Weights of a small GPT-style language model, trained from scratch on English Wikipedia: no biases in attention or MLP.
Each number is 128 + 24 x the weight over the matrix's rms, rounded and kept within 0 to 255. Layers, rows and columns count from 0. Numbers have three digits each.

# gate: layer 4 MLP gate, 320x128, rms 0.465, rows 79-109, columns 64-127
# up: layer 4 MLP up, 320x128, rms 0.478, rows 79-109, columns 64-127
# down: layer 4 MLP down (transposed), 320x128, rms 0.546, rows 79-109, columns 64-127
gate79:143119130081128099146118125110090088158126160107160164111153142101106128124103101145125125158116076152156140137109130102116116101145112118138116163180150116094158120147161074151128129110147157
up79:114152151150139138149171130140157088184181100126146162146178096155116110150145150153093164159150134093102143143158114120125140130107139175106163162145153131115187080146164137137158136119162125
down79:134137149125148067108127138094121096147122136099122115138149071129110171141171098159125156134156116127110092174107104153130107157165060146119117132135118125122126160115113099115134112116145172
gate80:155103169094131121090115108108131113115126135118154108136152144162152146112121102102161122110124143152158106134123164129141096096179138095151104135116160120129133179117155124165138128111123134
up80:101151127150169100072096126089120125126107095143140123144157131112167140129145124145188157140131153094113107103109165100117139112154128146146154130107135145169121112119126120144091148141134112
down80:094118136086157079142113105138172105121175094111077131148119119118123143098086159128090114109079149142142113172132115188121134140125114117149160103110155102180127073084122116135110132174127145
gate81:123129147186124132131107140126135144121138147123087159108145181124126106128107106143178109139136132127130155127139154159120154143119148161147124099159186099157110138171134121119121204107080110
up81:145149140157117132123141091160139113165095180164162127162119106123131108145178168134150112103097164120140140102141138124099154114153148181173097135103157115130081105134153072130120125110127157
down81:118126119146136110158100115123133095146110154137132126117125133081116091127127133091151137136132161166168107145119104100138189080097143117143127136134144122137199142130128136125131148130118131
gate82:113122145136153143131201083109128132142149099137158135136150125098118111147144100105117067088116147145134109079129096152137159091104091110129111110149142109092129150167146155175118081097136131
up82:138124099153102114153100145148108149139112080110129150090113131075123147100161163121119108126130100124129106136125121138090130151152119060135140144133099123156134125125106145131126184159095143
down82:157148164141066082167120173114137189141102138115157091119110083136130118069130139127114119130098075128060142143111122115129116145158127165083177139140089162106136132141111109152152125128124137
gate83:147113121112091123115121130118143140093131116115176151140217057098153130102143114072130095180136097152155120112162125163140129160195111146118139117133092180120135183090106144186155149186126136
up83:100137132093182121111133091181123079136151151104132129120166114147133149159146042105096153093162142109089144143122149168154152131165131154141117105122150164109103073080203106106162157161111108
down83:138092146123160112118112114127131168126145101138108096093138108152142063160185161050115093137153090151108132177111120122094064111116112166078075136083104158195096063155160108137167181082140156
gate84:148093099147145095111101117105135142160130127111110104112125100085124113125118110116175127161115113175167139155094115134119099090120122121141077109115105150150110097127166140128098148144145141
up84:117104099140139118094156143133117131116140140146130125141091147154114115108142099113097072142130174146142164150135106132153152134140116141127088109114106124111141111138156169133108120136108146
down84:115148150174104092101113114136134147103145125109157151154122127150142131090105118133116144116130122150128137141095105118099102174085142092107143114170130155115162115160133146136096154147108086
gate85:113134119088201163100137134112101133156106121110157170110136098145139069092103102124147129100105158170180157084147121115117114134155112154140127110098126165063126130100140162083137137104125160
up85:127087100090118110118106100106139154133138153108101145101137138118098172112085123097153142134121105183124151099123086125142102122125139106104152119173102136114153177087165166150154148184125127
down85:090103172090119142128092091104101133114133118113154096136138078133142122146140132113147092104141093163142132123174090154100141211139138131121111114111102115119153137169173124120103121190120126
gate86:092104080110132119162152073175163148185120133179159125125124111123142162112148164116146128143107108126130093113142130116117111127108135109165124104151124143108132122114102134115097112128176106
up86:106066143120117130137158121114101165111146097098174119134135104127149131079126126095078126115060069157151162127147124163142085083181130151113122154104104149087100120169138114122167126170144144
down86:128125146148115148136104131127126108100143083114133083161105160105090164111145106150125181154113137104173125119154168161127160109158098105126159121152110156090163111119151130141142091136115110
gate87:146120138155117142141087120149114121116130159133162108066127112165066145136070121151150112134109124153164133141083145085135109122113129119142127096149124123132095141108108080135147130139151107
up87:131121121134153167103149148139155119163142107154160141141098169149143164141143113125081125156140115140145129119081111107140105118138105132100095144157126142171175130148150115101086145083168143
down87:137093137069147102112149105113122131137134081101093096161157151082106142136134114088133083093148084117139150106140128146137098116076147155103126181102134112091154142123144145120129127155108123
gate88:093088149080154132151140087148086065118166144150133112140137108090142154119150136149131148145092126108144095147160118125149120141117143122149100161142193135130119114085145112121107151140119148
up88:126168137156124107102140076132159087088127155090097150107127166126139128149119101098105118114161122112110142136151121126154128150149140150118165095086105131111125133105126099109153110154159118
down88:109137135131149150123147133129134095123090156136067167099131149119094109123140093106173077111116174149133151144099151107128138143122123106124115132120122112145139091168121150119137120108116134
gate89:138141121120141127125124143112138132124099130145110140143140150150095149133146101160127146144124136165141104132083118124155157146162103122093156090114132147096127098147116157165131168165102115
up89:124117112120120119118117101109125095125154154109143124074112098152167126101140140119122118114133123172139111101100144109101129116113148140128141119118099138136131136149101133126127110136143148
down89:139138138144157117130135137151163086110128098108131126135128139117150137118125106144111154143114107073116142114131130084151152175153119148145118121164125125106135174103128137143169118130102093
gate90:122143122113133125164128135146141161154142119123099135137146146148109131106139133112100150094162148158117119152150093147096107108158132117099138136138154172165123146114130088176180171133145127
up90:112107100156114131143124117151126170123112144143099103142111145134110114144130141114120141163163134100129132141115142145119118119133170113114102120130123143154133140190124149140132162102125089
down90:112136094102135118120088108134107150108123103173105102104126141104144119086138129151113143104164112133130172155144114142114112144109122128118117127154135116127118155182139136125136108055150107
gate91:175126139097125114172152112105131109159147133125169109151123097147166125127130094115118128158135094142113096117105128108132137148145162163080111096129089114110152109146113098099126172139141141
up91:104088141123148075200113158085128133136168105146134078126114147127172149085121115141144101159160138142098111076104104104144107148080144140030096123147043106140129123123160111162139118127121141
down91:079074092141129126155108153154158109151124101159141112115108123121154161091126128071125168141085156156136121096114155147116192134125139111083104107123125126149106128162165137120118105110156142
gate92:156149144141109141125112130148080123114106143112085116153109133130116097139139101122147131143114136119130133127127093133132126111081069118101171126175158115147138154134134137154129119117095126
up92:167156107105155112121130116135146145164130092129169132064114146128141088098105092108137102122121130097138131131118147122131120130128137142139115136142098094139120118109164153149145110141114126
down92:084135151116114116119132150097116114170132126128130130136156132073167128150138136110114130140149079134139098156127131171097153125138064194106134120132119112103166112115163135159112147116103122
gate93:111128156118117166160143174123127121128102124106112104100121110135106121158124125150117116127136134124123138181178118128145165081152166139153104141178136123121149126149168089133096126113147154
up93:129138138133142132108126112146103159131138167133158118103121103121131137084154153133082141114158158101182159115149119111147133137145125128147134143116131141127144124114124171141117070131171112
down93:134112112115142119170127101083152092119133108090131146120154128091141137122107133096109123122152100082110133091107163122129132156084126150155131114116131155115094137154160124094096145148125097
gate94:155129114091157154126122121109099162123124148149111102127111123098114143125145083105154128118111165135100105104145138098149144082091144138111123125157143154106126127124150092087117083149163100
up94:134109126089154104103167128111135090106082115110121152150144124129187106105167108123145140106104131117118111133129069135140150097098154132097132115137130140059092085121134139110159112120107154
down94:130156137090141109124117140134086102197172106159110121126147081116160133173102154123162062126184094129144152149134115147124080130149101100091122127156091105148131153125147121137111112120126114
gate95:114126143189053117134131115141092127150131088119114161102088125135154132172138093120169145100121139120139152113117176085114140152155122121123101160130116091163140079144086139141161101147081145
up95:156173154124087128130109105169129140108126125126166162091106098110127171096144109101136105118085135047143157111138131154110138130158136130184107122159112117102097094109132133096079156116116146
down95:148118166130081147117164124130119089132116112112158121128092127064119136138132134119147107094097135164105116162121131119155127178130114143156139103149128143124127129110143144122110139127126108
gate96:131153135178150103123135158172093110138089117149095127103102119136108134146176121138109123119082140143137107150128089180133152102133131108162111114106082170126107130100118130137117068120133137
up96:173108116078108142142117142111135109123144104125126156132146116133135127130149092132146101112152110158139153100120134095151109157118141150131092109204120133108150151105127147132100077124169123
down96:139127108107148121144128127124128100114117120151116146144140125178108156121146157113120135146125124088150124099128097115109092131114129124117123105096119143118149139089101111145137131122111148
gate97:133105129118147115163137161142099140102109122116135143146077052113130142116119083139152131115133096116153149128071074138150140109138096123131123140139103166108129151107114099169137129108125138
up97:116119110098153132116123145123123131137132132109151143192140139089169148140164140136144140138107142112156123121106125169113082131126162130098133143122108126164148159115163136141191134127125148
down97:154153149147119146113097131099093150146144118134106158142142115139092124081143134149166117123073164146082123089134150070119134101121159161148134102139141108123158130131130112125151124147191192
gate98:208153138138101090123138104108081136092127146190124113136153180146172097137125150190092042137134162067092201086137200107150116059081162118146160202141120133151154118132089112066177142147131116
up98:110082055118158097034101099164157102111121122153110114154184185021146105124131196143142051167222180012117202127175145164209044058098177174072180242066114094199114083144032148080226073154155110
down98:246125104118127121109147070102095124122106180153126151188112144156123104175105137161113137124130125195146177107154144120142120122134098067152127187142104128118154167085133084105106135099120136
gate99:151139141119142126162112091127088117142123101146138130131086140148132174160110092136141122105126129097094124102144148184120140136148114130150128128147119116102108099131145097148115112155100122
up99:114114106125172142090126143155164092114169133129144139145109087141140099151112119129165147154111141121152112104151118110115171110105130145121077119132120131083105142148154116162149131087120065
down99:095135151137142157151134139133160108170168099103148171118136151085155135155122087096139128062157127131133107136130112125122153187144121149171195113077169115146123123097091118138120095129128136
gate100:142092143127107128093122175102113122178165082154170104160101105118120164155147126135122088183113151151093150127149134124145091113136137100146097124122090137129107108136162109115124140085105163
up100:105120091110141106131112112097072146113146087117127123112140128123114107097112080087136089121101137126148150143125144156098132125099167117122132125144127169146162102123157144143120113103117110
down100:155128108104119106122179129129116157111111134117060065105156122174112120138138130110178117144147118124121083129152170126143134142145158084158143140153109132142132136121152149119111109129106124
gate101:199148084156129096131148121070106137104154120121160102103175147108153156121134106124104104144125119103153142130118130132102147156129167099090099149114174143141130135174129100128113074112139119
up101:138177114141115135143109113143116080149158145119115138126117175153096088097098137133133115124180119122091095106133129139160128161133111184102143175180147120114132085156089142153151129129133113
down101:097156105122120144135137102100125159123127135168152180103140103141110123127166125129125122149135121143130112168111149134109116124170113170128094082099127138125120129095142115148157101138149155
gate102:114079144100145110176120130138103082151141109162196112157157112149108120088136097140087131179131109117085073143161125153160149097086137120145163121162092125091136113138123067150097097159158153
up102:167108134162144138112125190109128148149174153130183102116149143171148131158095121094138090122136113158157104092068133156123098157148130132152120083102152144109108084123149139107151127166171065
down102:157120074133138150123146131141168157134131147130148149104112111177100113158161139079114153100128129112107130102128169127136086155139097102107119086115094131148152126145122128144164143143140117
gate103:132155109110143115140127100084121093135106131146131107141130148128123150117116115135099162140134148144099100143149111124128142112122139133150160124145094150127141128110108108135095115150154123
up103:120084141099148139145138138120131161135154116117116151114147061157132126109087123122153112119112142086142104145153154155119134083103148126092134111105127125078072122119106108152150103114114137
down103:143134124136127135165120134166069096113127122148122161111139165138114131134152133116135146121162136117122121113134163151142145107154105140111137145133106121116167123166119116132111122118146122
gate104:143128106121139102120126133072105145110147114128131130042116122141117157115167105138120150155119132078155154131189106117108144088121110118117133131126153105138106120143133156130109131120118140
up104:085159143123102120115129124095133124120160102106138129161122133137147128113117109109110134124104121110116106133154119107106124126132105125157153120130106112163184135098138128144115136126120109
down104:131112106164136082127127138079143087140100150115110137124113143107150164139135129117149175123168112110169099168115102120156132144123132150132123115107137146106142142083111130106129104135127125
gate105:131118100129158125155166114123161107133137179164148131128115119086121182157127105112094140130095105144135102127162145147128125097153174123155180112128103103159111126128100132077156147115127171
up105:102091084143179105119139193163120164094108113122078146141155105090129153124105112137114149123095123152131111149104112089198131153110144091139134138112145145144155137143100118138112117146106142
down105:122131150125085104128133126152151148169119110134147100115120137170140090154177151109126122170139136153101158150111094119112137121132167121152130122158142069113078169125120118167145148090124134
gate106:158129174118133146106121145128077171126128101099153135094163140134086132183147123132126062132109188129137102132121098130062146113065127146127136110130122144134134151137160161076082099137130123
up106:116110132151187132103134126133137079094146107097094121105091168158088138152130108115154099123135109138094126121094085156129145133135134185204138083144165136152137149126148126106115149094118132
down106:105120076123131107145115117136121183133147105178121085112088158120133137141121107163118165158116142097125089096125150159161134137115114104121142115107136124124111113132126142148106130079173106
gate107:172121119164159121165125133157099131142107082121096114144127161140135116118138085113118168123132096123106109121155086142115132141099114110124138124139111133166102136152080123112132140144108121
up107:128157131145113147127145128125107143096136116142105084116108151153160127136114127128151108106090106125111113135116139126133125116128093131147122122179149072086163125114120135130147125075099088
down107:110121156163137139137129126120145100109118131087158156130127158076110108142090135130155153131140129126086136129111110117144105113148088090097132112144122128135108125092102125109127128142183141
gate108:127128138133100128150140138166118137116095113146113098119108051149099100133159111109140132161128135155115117114116159111114129146132093129109102123089160079140059129134136089086130104132107115
up108:161080107160107138131139106124143096126121137115164159081128075151182117124109162136114085122138111113140097077114174131150136158130184158132134174119155093111086140157114127151098096129130112
down108:140156096154129100096123141155160152124171097116204174093098159108131144107113174140155195126113138170130164135133098126138119182122153134172146147116111104152102104122138138115135112154157148
gate109:148154160125143118140138151145109137114108088082129151114170148178119107134142112074120092093171142133130121124142125113155150146149151120142186145128129131076158143161127137128115092122142100
up109:106098136163093071114139128091157124105067130147130121111097120111100145130101098148130098107072148137114095118138111142118095112107109113124120144134135137122119125141140117171162136141146124
down109:123138166149144145121132139108113131131105143145124095127119128111160136123127144085116082123113112103150105159190134140131177158138129116097125107114152137164120138124176092147123164104079099